Weights of a small GPT-style language model, trained from scratch on English Wikipedia.
Size: 9 layers, width 224, MLP 768 SwiGLU, vocabulary 8192.
Training: a variant of Adam for these matrices, 227M tokens, 13862 steps.
Each number is 128 + 24 x the weight over its row's rms, rounded and kept within 0 to 255. Layers, rows and columns count from 0. Numbers have three digits each. The size before them is the row's rms in percent of the matrix's.

# layer 2 MLP up, 768x224, rms 0.103, rows 597-767, columns 0-55
099:134142095137085127137128158124083130138144148137173147161129119097151129141093151138132104117097149167135171077140133120102149132154148106184143115106106138105094150089
097:105169095135093125098136139130142121132132098120144109149092120100122104096142143094094130127077121146136138135155104127123105136126191127105133122137154158146117110142
109:161166116139117122193112149062112121157148145129110161112132123132164128140113142128127090105116160126130103077158077130103148128153115113130169146116126156150155128092
094:119130116097142139151113122096163183102113117136126125132115145104151137124151121193109128140114139142175122117102173128131098147115127131129081128138137129115154147111
083:102120104125131108150122166090113118118131120105112127141105097141189168140130125130167111142121109119147140114152135137096082095146115135115123099127137138120096176121
099:151144153138119090088115135142096136100125152155114148143116146101125120138119081128104109134143084169125174113115136094156138125117141131094096140140097109132114170161
090:159164094091122148116129130127144146174179115137109143160152102120150121120096185100094127108175144158115129140135167111112113131129124128134166102094108137143087175141
084:158095094097088105101142185128147154184153158109172107159091143112089141120144112157131143151110104133108116135090150109117158083136137118154158103084137145129111122147
080:110155120148110116160149144096162144118123136113140135150125152135148144128133106124137131161087121120101129127179126117096118105101127107118141111165106108107147124085
101:112115123122087156122135159178137115133123114151123104108129124144131151143162116127143135102111141097126113170095135142103158134100079117152118111114137151141106104138
100:153125126125097101081122146175128118107119149150138096089105173120114105145132111134116166124141119112068113162115108117118122134130141116136115117117119187143134165145
077:143129136138079112139146129114152118121115110092143111130147161146113095170103203110131138126113125059149112104130157110110132117159102134125115085103110160124138096133
104:078108129126114091089128093117095151166113105145134100143098140110093172152090156193121176159124099145115124080129150176115102143127127156165127117144125132115148146155
112:172134130125157150159103134129105155118095103143161133126104080079131100171097108121123073154151133170161092099120169111094160112137116098134144122125123155167073142115
110:085147163145139117136102149127125127109127127092121138098123128094162134143118081119104160097137138132109120154132094112115115163158145096152113106122117109132121145115
118:143128164155105099107097128086119112102151154110116125163092115085130074165121076149156112130122101090105140156091106159143146129151122116158153104134119131129134185108
096:165136088149162137170131104174104129103126121148102094123121112167140119144144162097128127119131121138138133115154153131115144176141113087134142136132117129128132146123
089:083170083114085120182156105120122108105131114173129161103147102095095118120119168114141145108144121100096105171144140081096107110122152082143146112133095146136146141114
094:125107121100145167115152116145113125131145114116087116128137138127102161084119154121127144085115131120153156122112161140123135147132137151121134151130118140155121160143
096:154135095161122113124160138129146117128134146128157148164148116129125175145106097133139171117159123157135133079131170129102138129079133128110144176119142154148157149133
100:112152146117145126116150114109111119116151089122124141130187129135076087113158132107084148112167172146099089104165106103127111140097163112111124146166110145151108154127
099:124110150143101161152130195119157131125105132092116136172164124139142090108124160105137112106115141157176106144117093082175140129117128112141153167138109164116109120105
116:108149136083127083148094101140102156129089064114129110108103144161136128106113136115147093148112126140121121091115094140149101151122124136140115105103140093144164112143
115:164075175159134131091148184150156121097091190146105119139109136129117117100088161160150119170102146142150131131159127148127133157120128149124152084136132146145130120106
096:141162064147121124116128095095115112103164139144126162100145124153122140151184142129128151100139127133109114107150129121127101142081106098109100129128128149093124125105
082:137112121152121130105152113152164139120116154133102139140118146155157149110109088117151124063115141118111102186134128128095126130152156165157131122156107136127136112136
101:105089165146106092148117153109110109130100184141116150124146102149124144126163110154123127136103126137151143111121151137092153147198101161146163147144134147119151103131
101:131117146164153126118133149068148114149093158125137118094111133134128108149097131154160144140124109099159128130112152174125119128147145152129130125102137122097129132135
097:163135151132117148138090142140107132119122093127154134151132141146150102079092150145109122090133133134107149127161105107146128134138117182105129119131129130137087155169
108:133119143122142133161158145115143142066154114120135145151117118111157135136123123129095141193135137103153151096148108142104146135162073114105095102137111094155124177065
098:149105085120172162077148139142145123154140124155127089119138130137131161082148131114098085082120146117125123125141143172116134124096149175118174110135146139150143116115
091:139145195123095143100103134105120144106149143143147178166106130130129137118120127091130122155163120125140124121142123139126080105134141146136116110135131138128114138100
097:117119112115102177132092173139120103161178173121143108092130096133162118129125120165129114112110127125166095133105146126141125095123094104069140127139143111153113107113
116:144158123113115126177132134130137088122156118120156157126160123148112132091183123121130131057140134096149137095129162104102122118102150143113164106127116119111120124130
102:147169119116157092161109100144163151134137092119121102113115163142110083137115102075096119128090146135115094143152126143106066129104114151096164142139152149146140090152
101:113130117139112115133122077137134142115104129144135119149101146115145174105106141044112106121123103114153129116161147158172080176095106102161115125136123124114127116137
098:133146132102181161128095122181143131159124129153126104190159123123135121081144168104148066092134102138105108173135163164153163155114103174125174125135112109084107137108
094:095113126126148124067142129119136132162125125107147069139121127104119105085156121115121147126164085109123184158117112176145104110140106068088135105130140114127126122117
103:150153115141073137146134141117110170186154085102142150098106124103107124125097109115115122155135139103167134087131115149156153088098137121091121111136145192168153110103
111:117100166169057150138130139112108114121149157105140130100133158111084119116110119123137111121085097124137131135159102166112129182125147164151130119130139115143066113130
097:167151142124050091157141132124131146164103131115143144143151136124107128128149121160123140124131120138096159099107091143195098107125146135110118156117133149133111105108
116:106162120097140109128115138100149131129117094134132144152129099124118154105133140061094191147124174099121105100161124107144080126115084143111083117118154180117158155141
091:100163143109133162157114168130150159169132115112083120120136125095163132068144109141138126110129146114133119144138129167083087116112146131101089114123148127141172173093
093:178121154130118143125106202113131106142134099101135146117130082127103150100127162142116159148133144110116137128132124157158119109150113140096177077160146174118179160116
102:167110138136162191073117098085146164137124127109144140123129116109126098141129119146162099189139166116138126166126132111143109116098123149130135151115122140133116095120
119:095148061120144130123141086145155100113152157096126131094121135164152082139133117198165135183146157099145116102109135099105127166144145113183120146130135126149175078099
101:135125168148122136141088106153102138111099131169131157089165165158163125153126150121116103117098108110172066129107114101140108139152139106108106192136117139140105125085
109:149123142138123136151117143142135120111128199154111167126148131146093141131168122103133124094140119132159133124144167092134125185151139155125118129132111120122141134114
085:140125146118114063108134128141135118110126151153126108060124111145102115158138141124124115176136114130148138118138125112099157133179115088065133180130128131154127068116
091:128094164123104095091162132197094086111112129097143118146141145105136098111118126134125129104140144144089137144126142100116130116155151152156112091116129094153108125142
105:120105189170117120123160119172137142088155159109144126111122132135133141138136118122082127111104111136118153171108090145138128158185130144129118110133118130169133136110
097:142116102110127116085119137134138148129115138151131096146094114148109168146136144101148108122068096067104141138138133183126142123142149140135119076104144151134133132132
102:086150150142123121097119204111136122123123109145148097145131165117169101173143156104131140084106154132141125169120141165140119137076140059132078129132112103085144127100
085:123094096141147087123115191108109108112133109134112097084165130166119139105104117160120123132119120145145144101112117092142133148169175099094157160120128115163135125167
094:151151129117099113116140127138141097116163129159127143080112115155114165123145095148085143158117117112106131104123087135135144150147145158097113137116125164118124143151
108:089124120076146080115140123094082106097110144143120075113125121139091178083140136095113169096079125096141140129137142136147131102158146129178134139118151134142123147144
102:151105141095091139157124198114143101104127112111137148131150098109147092063139150128130151175167147138154143126098118112125140109160152139134151132131107084132122168123
097:131097126116112109109125143146158136123090113087129114152128071144134135165134104150163154156143113101115112131137153159115142094121115161167142111135122123102165139178
108:153127167135080139099126140103111126153160102092105128136122128122119138118136129149111116114164104139116170145087121112120116109123125128153134110127137068175130168178
102:124124136138134092114130073150140131136105133159156125118133133163116102102137086135137171203105154144127112138124115113183113163102117167096156112138118108122141100111
117:113143146151133139071127169162138121141167139128128115139141121112094071117091157115146108122160156093162130137118105135130176110158111104119164140094122117143114119138
113:177126137120158146111122143147143133095137132096111119101112141133193107102151138131079144136123202121116124152146180127140140111127112109095134176135158124125119140124
094:134136098152098126139134158092128101134146154114115101068114128125131149108146135140125182131104133105115204131110131112149125112110092166123097046125132163160150198150
099:143160113119133107110141130164119141119117121107098123111123145113144065177137133119093096138158136134107121099143140112136149136157141058141121150133123150137168128083
107:157175129106116103153123121122081151195155131117170119120130100086117122109139115120108095141118126177116159129127107106100112099111148124121123122129131122130102087180
098:150128145162139145115129135153138126122117152118134112113100117131116137134122096153132152133131115123165130154097154122135157080155151131166135084121121183108157139147
099:133151160122109175164155118131161145183148129143179150117125118100127183095123112096122115087121124138126116117081161147160107119091131179101106104111122133143134153109
107:120127205089110148156150116164102075147099126115160137114108136100149132136100132115131138109121117117140085123103131111090109164126152184115162150110144176139125144168
092:110096115154109129118149117121109119086105150141157125114117103098141133166114150149136135110096145128110170113129113100134168163160101155131112098093124136136166154138
090:167101133133130145104103116134093125154159154125163166111156133153090093115099123139106133141125188167159126137117076121114120099139135158148076100117136109149149126125
110:113155177089126141133135101140126166139080159174163112143073126084109108133093104154114116165108127149132116168131154125132108141125099141156131098123127129129101130133
100:123161093111168183148131069118085104134116101131176120126117112144152122114113122162099127145153157136108117081119071124132115137177126109140093095129145113138143078095
090:128159172118164105085139132135153149142126136128123096140111124129132122108131115118132127138119111084134121174117134116128111127088099132097099152135121125115134109128
087:138122118100141150144114157135107119140136131124116187126153141089170150140088122134102077088152106144144091111142157139104119095109155146153092164135138123095149138112
103:133124144098108102138118156107125078139173165139052140127113108122128115127155099134160124115120150112100131140119096147087143131123150116124167149121132188154139146121
113:154154184120072091125140143131120103129125132126086115133102137170143131131185135095141146183130157093114141122123110151166118130135104102097113111109142118133122132138
113:140107184144145173132074116100123119122135160131125148107152158143152133117117140147105118110173120126158149118169146128147090129167111193103157141174131107145132152140
092:157122142149129136175158124103146148160151105136132138114133127115060132111102100137116133111146128158100146100114072161188121139115122123125150132093131129128135127136
110:112150109139118138161116160089146098170186138074114161141131149129104143145116157101112128150149103125119162101071138129121082162158122123145074111126138133140143145144
105:122183137135185160136110129144155155152125100154150138179193122137083112084124147112100149124151161129149143118139157136130125142096113136112132141143148135130149130122
081:115154097157097114150156114090153130095128127126163123093125171136109085111175119125132151174135139154112133110144106129146142157135149078137119109141135197118102155125
093:139124128106143158157123118070113145086151143109114172106147146145156138134116124166119073098131104079124155093101135171147155144118070179134075109137123170103146166093
107:111098105120129117152124169130145089115114127114149148115124075114137154147117131138165109107125096140125135133136153125101131111163125139105132119131110132145110109123
100:079079106150132157089135121140095126121119112146132105139128125140101149150138146117135138131102103133144135134128148116077137106131118061156151121128119096085164115098
094:148106099155123114118131177106144153130121148131113149123123122149113116158137149102173133132127137130133150112146119107128131139154159116085193112099148141164158124128
081:162170153121164156102133112087094114203116141138100117138136148150073121133100153137106189141104187104153125106133142136106126143104097131142101116136126153094152123104
109:129112079163139124158131106107133110109129111093142112084112161166157172140090134175134145124057107115138164120128115127134123105132127121131176117155121159103135156088
088:143070151113168113120155132162127124090104077175101110139152160127122123112115112106134105102154127144142112095109154119139135169089105151158145137139120110113155107107
099:115149140144120108113076115093118136113103121165106139120131121119089122139106107119160070134102073139188109096132142137106093135129138139104122120146130129105164075120
110:155149131142144180109112083132144164117125122178078159135168163131136099095153144086096087107160131159110099124145141133126119138081119102126066208162127091118091124082
093:129123167123165084176143107135114092134131110123132146114146141118122123093170128134122158111115173141098118145140095206131096127174103140122107116134120149113108127124
093:165099150125094112139114186104103126135146154124125157134135088110108162177107139151147117147072138128107136140147126133117145125147131148098128119117144189159114089193
110:119157152104089128167155117133122081159146150143133145112113108131137129119072175113113145101175143106117125079136117146126143178166112157094140105137120169166102131108
100:131078121145133125134116128156130108127131143125134145148102092121134181137129130105150157123122116148093161157160119169132142132173123106125149089139125112129114142134
105:143131169136128122096147155121115144102124159124112133143128138111114155150153121083130109158135127113128125139164136202164133122130096082135137116128116076077137125133
109:110122119135103106108126100177104176137111101142106134174120150164098128117087100128116176176129128146126132127149137145105115130200144084148115124144142088114143139153
103:085119169105160178103115113174174150111077099153107149144161129130151116111095151130140122107160145097172088161129136119123112141119144151128133133119126104126118131118
096:147100102129114189070114168116149121127175171123098132147133123147130099114104116111134062084144126156125111160153141084119146103109123088161113123137120122141141145076
101:115148109136160117133115145140139163160164093143093133140156121135147076153076096114121126123110134147168132109100119099110111111114107106098092153148128140151113120107
094:117133110160170133125108115141138115117122117094116093183108122124097112097141124088116128109151129112149097121140142061156143123124149169122128127132130116087175128173
093:083156119137134102122142134086130166141116120102138133122127147116169144087154173095131137097104129111170155142115165088126113132166143137136140133119123102135158140129
087:181117169122128106105114123117148118173165113139135097112128119108113127124097112104140133124145117126082131146125131125099099108140141170097133144123148143141146155159
113:110123130094083137082120136167144127132133120157134141168118129139167109124153140113112137094139134140121121151121122125175095177156129135089155109128136080172138150122
089:116125133130098134116135167138112109126172110132132109146101110125102113123148167130149140159093102118122155132118106072111129114115107062128147051126106169146130106120
107:132155110132115108091153133138148159135154126122142148158091119107137155170134127111111140136140102124115098132157134140129116082086098138133105105142126134097111089149
081:163113142183152106122149167134131138122113165123121111090104093159154106164112085108141142125124105144113133167089117101154124097120124144103146136118108095111096104098
103:150142118155105128133146136131123110111113097120129113114132130082128066100149127150135156147135136135095115127147118120181162149112124128138148113152130126112103138100
103:113127109151132144080132139129146134132105180136143125140140129198116107122135169151138136118100114105104166135137139101146159143131151127140140184102116143090122105131
103:090119117131142118087125156107129118144127141115163135145148131072124113105108105120131118139170133154120120089181168152106131161176145135155106141116134113118114125166
093:142149122149121149181107142168095117139122119124151155091153128135090159137157150121126113079109158130128117104143110143140147134101112155111178189114149142120098064110
103:108134175101125054115126166161067110131117139105133146144168124073125085153119119137103131171109131139119114116128121119129153134163103141110099145123145184162081147136
103:104099102114126172123150104136154137140142089130131116142108140143069153090143115098152151119105117157098157147135093159134116121103146116182135138135131099111123103153
109:158120175130160130107146166124136131111139182100148114141102119128144133111140147120139117168131128090166145131138155094122120122162093121116123087123130124143148112140
103:102148156166150140110052110145148168142156096112110086168137163120128097079126102162113117125129169124131081136125154160132089150112136104140093123149217117131114097147
108:181133152156111162110065120134139113101112154130164148130123150099137145149122163147131106098134105138196098143097112162158129157125141121108156116093156131114149154175
110:103111079122126135164157148124136145101101115138141126119137135157083189100127144143165104109096091129156132120126124099127156079150163147143157158144136146126113110118
104:111157118146107158131109122170112147136134143138106135136143111124119134114108119126093156166181095133156158140153168084183154105150115130124160112149114088116100131132
101:186116125145160119123110122073137140132149118136107128144133114123155149145142058100138126081137099108095140061127098168153158140138143098148150101108134110115118108156
099:127136159113151153067152148104113127118134157127085153134108125164141137126123126129138138089124152153147149113161108135080111093166150127172163112107116137163127135075
103:137164153105131105116146134113092124146125135154129113089117104107110152152093089149124127128116142128083129103124119171086147095125170144111157105120141143143121126143
107:119185146132148111174111111104129135136113125123116162118130119104137129105136119142106191094137146127135105119147133103115108126133164133067149159156128148138125177133
104:127148104124145150073123133144117101122193120139148114116130114139160109148150112075127110096095157103164166137133116085136139137095132100129114129094117120108185095109
108:122166122132149176130119116146124118151152111139178123148200125113151109137091114112041175116117155109120131137142194147133119122107103132118099145195146127096122149139
105:144103125120115144130140127117127078136155156142136104095153117187132103138130136134151125122159092093124081129130099118143112125116120091096163159129110099119111112118
105:140099133138112141096135129096133115094114148144144156067162142168159129132121133152140142130129158079129089134165082169120105123165099133130121115130137140159099107114
111:146139148139121109129124154095107106134167109151173150136137102141165139123137115114098127131153140133083086137121124141120087150139109074117091097118135126098112088110
095:146115157067116132124161083167103173108093124155149111149126152177099093117143101131120107145113149137113143170125079163148075106102125142141128162138143135134095132101
096:118138124150176116156106121182086133143159103102179127110122150133156078112138112130107162143151151134109098142118101120172129126118126075131117102122124076138136127132
104:118152109120149107118151126106123163131127176112167123155109123105167120131180120126130164084130166112075105143129160139149141141111152148160102083163135131099160123099
106:162115180165123097075106118124181152097152150121131131149132154181129163166149108093124140098159128115125156158137105132127109145137123120121143146122120109154138138154
111:117124133144098128117151172116135147129140118102158130107129125131142177181121130177127164116107097162077125113124142135086146082115125112138086153117138155131127098127
096:114125142146092160105119151138136142106132173104127139142131110101124144132141127091108107130112123141138122162161109194092154119131111122116113089107134119135096156138
097:115134139124155165145138131104140149142143157115095147133134095130153137122142145143124063122092125109132085099139121164058123144150128071106159167124136180090151109097
097:135132090124111123145145132111140134113132100138163112073126131160125111172188102145157158133100151119114147098100152130154159102055143127127129164110114173092113114119
112:133111141160092176169132177166158138158114124104138156097128130140144121098117127095137128110113091132119093125183105122122125100090154111095200126127133153139103136167
110:132113116152128162099135122117099157131177124116116148142111101121087162096141150164134174170127111086139157103137089125158149111060137121108134106134127128127122123116
098:107107143143073121114144099135089112103130147084166127131105137112134159129125120152153143142123108123111157134131115118158171160102154142140145113118111151154093147161
095:118085143180144148124132148105149150117123156134106182138104118105153118149110157128112159116151129141109116193160132120137135083123092131087110152143144118161127094136
104:165103103118096116156115147156125108121099135089143170119137062113147154173115123151139149120081137113127134157122136160128119113171132151089154115117122151156135139148
104:119116102116106125090125136086146091153156166118174113125137138135117108113078120153119151134162096125127143128112127144111118106113145166140116085127131135154124138160
089:103095114125126161109128137123108106142149138155133101138097110139126131120156112155171110100109127131128113120106185110043114158130162109121101140127125087093112164108
085:144141163144098084123096162151098100102164143120159139142154158139155118155150099161154131089145147137151140166078162085136116137107137096123092103116130053116126093121
101:113125122103154083105132138109146124118121144141120123135162118088136163132118133115152079143142108133138130159161146157101099121130076140108112147120118111179092141110
099:108108131129112084153114115124158173126121104137075101123148161126115097141132151142160111121141158099100119147184140180174151137131084151124152137148125183138117129120
093:155116120105124153111125164108133127108176155136136115133134123113141101099079114173113100122092150133101108121118126169133134091171081129129124161141139117175089094074
097:125130140127073156142147136105104128098129154160136141133148163115126139114125107143123111131122148149123151106136151132115114170150150116143084083166146149155145165106
100:144124128186153135161099124087123136206157139130116134138082106146105118118127124090115089151133114144135108109177063151150124117124110136110130102133156146111104130126
116:129140142077129142096147117110115065141148108127120118124109107149147128167129085143175094147147126137137162133069105116118122119087133168149122187117107085120117133098
115:088139103151143085121118116092125110121126170134142102088102133136110146121114091145163142106109094124168163070140171138151105104161157159150109107124131127119154156137
101:151106117099152117127117113128125154147114097136097135173119101114124144128169090091120088125138114092128108136134107154105106081115113135126090168129135112052130157109
088:119109136130107157095154209101159114133140174135156141154105117089118116115138134144139122142090116140093142159109107145136149150131121134107118077124129192142148139140
100:133158126136170111107088131141132136090152159129118145146142115125172116148123158090100136125163132144106153120134198081173102154167125148127138135169148063130115142119
098:120126110133175104152120163131123112112146109145120067101147096129061132142142118122131124102133149136122147110154159118098108103107111151152111164105105150113141153138
105:135152147139137131125123123115123135127126109155124104137117148097121153169123080117125132134097139127167120111131149149151137147118125167155115121128123193082115134099
083:119124090111145123110124125124125113111118060148106132128109096162092125178143117124132126163164105141097140194104107101130114121098110137130121153141119165142121180133
099:154116125095101111168114159095106064130162122108094151136139114162180126136123160099149133124170119119113142106144149141136118149159115124153117112116132095133104154083
094:161112143107124130066122144146136133136135149113176113116107088110123130168100110158093128170141140141128132109098165178113122118159139135099113116118159151097126112151
109:119165096101153092116140109135117117127122106140145115092138147133112119145127121130123113134138159109145124111103140126124089162118094139118119097134119138124160125084
110:142131165167137148108132164133133142109155121112123156132106124122105126127177110107116140140153139095143127130137109144128120091123116160085137149117127149094110150173
095:140145133140151175107106099139128113128144103141209087110164119113133112170061114106134142074127084160128109118131127149156101135125142160087090133173137127105099124151
105:087136095148154118132112153136142139180153090122152147155130110099133097123114129122130121087166140158116104161132113078114151131093184133135164186119120109130126138148
091:101136151120078181119122130166105148091124142146117138143127128132155153119120127104120109047132087144184113145136118136129126099107083142121098154138137117137083150121
102:143089147129104134177130121118086078192127095112167106125110118125126124147111146171141126171138118103163136126092123119132126072122117144143179070119122142135107119143
114:086113116137114158098145122105115084132164118134105140113145128155120158141104159153125164099120128114122141136126124162039147141126110128115095146140119125145120133108
094:149109101131141139107129165050161117150122163106142115129149153105133174122113145135146138102137138121143141092125160180138103173117141147149175118122116137132118134115
090:108115109165139126150095174158163140134120133121093119115172129144099133136127137110142105140123147130101123154141106139132126134150119135115127128135141109171166055087
091:129141134126094135128152110123111111115110126156116134136141167124100123107093111102145132133185103101142139108095143120159099117079151175186145152106110145132142147150
087:175127150139160150108111081106091080098140178147125137159134117083129156171157143119138129122172103125155126095096131103153150157093086116137154153122122159159142105095
120:116147168088138096120086165137113120139100119157143121098129128157106130141097138130151138133109116135141113120108127113120105106086101150129092073112146183108173150122
093:158121112114135133150123129117128131109139135180107143098127129149094149097164139107117140126134138154141122062156115102156118118109152155161113127115124144098137143143
099:124165109107145116066142104098158143148111136132173135166116116132100162152154134063106146142101128071160136131101138110152108121108140134130163142138115113086165097155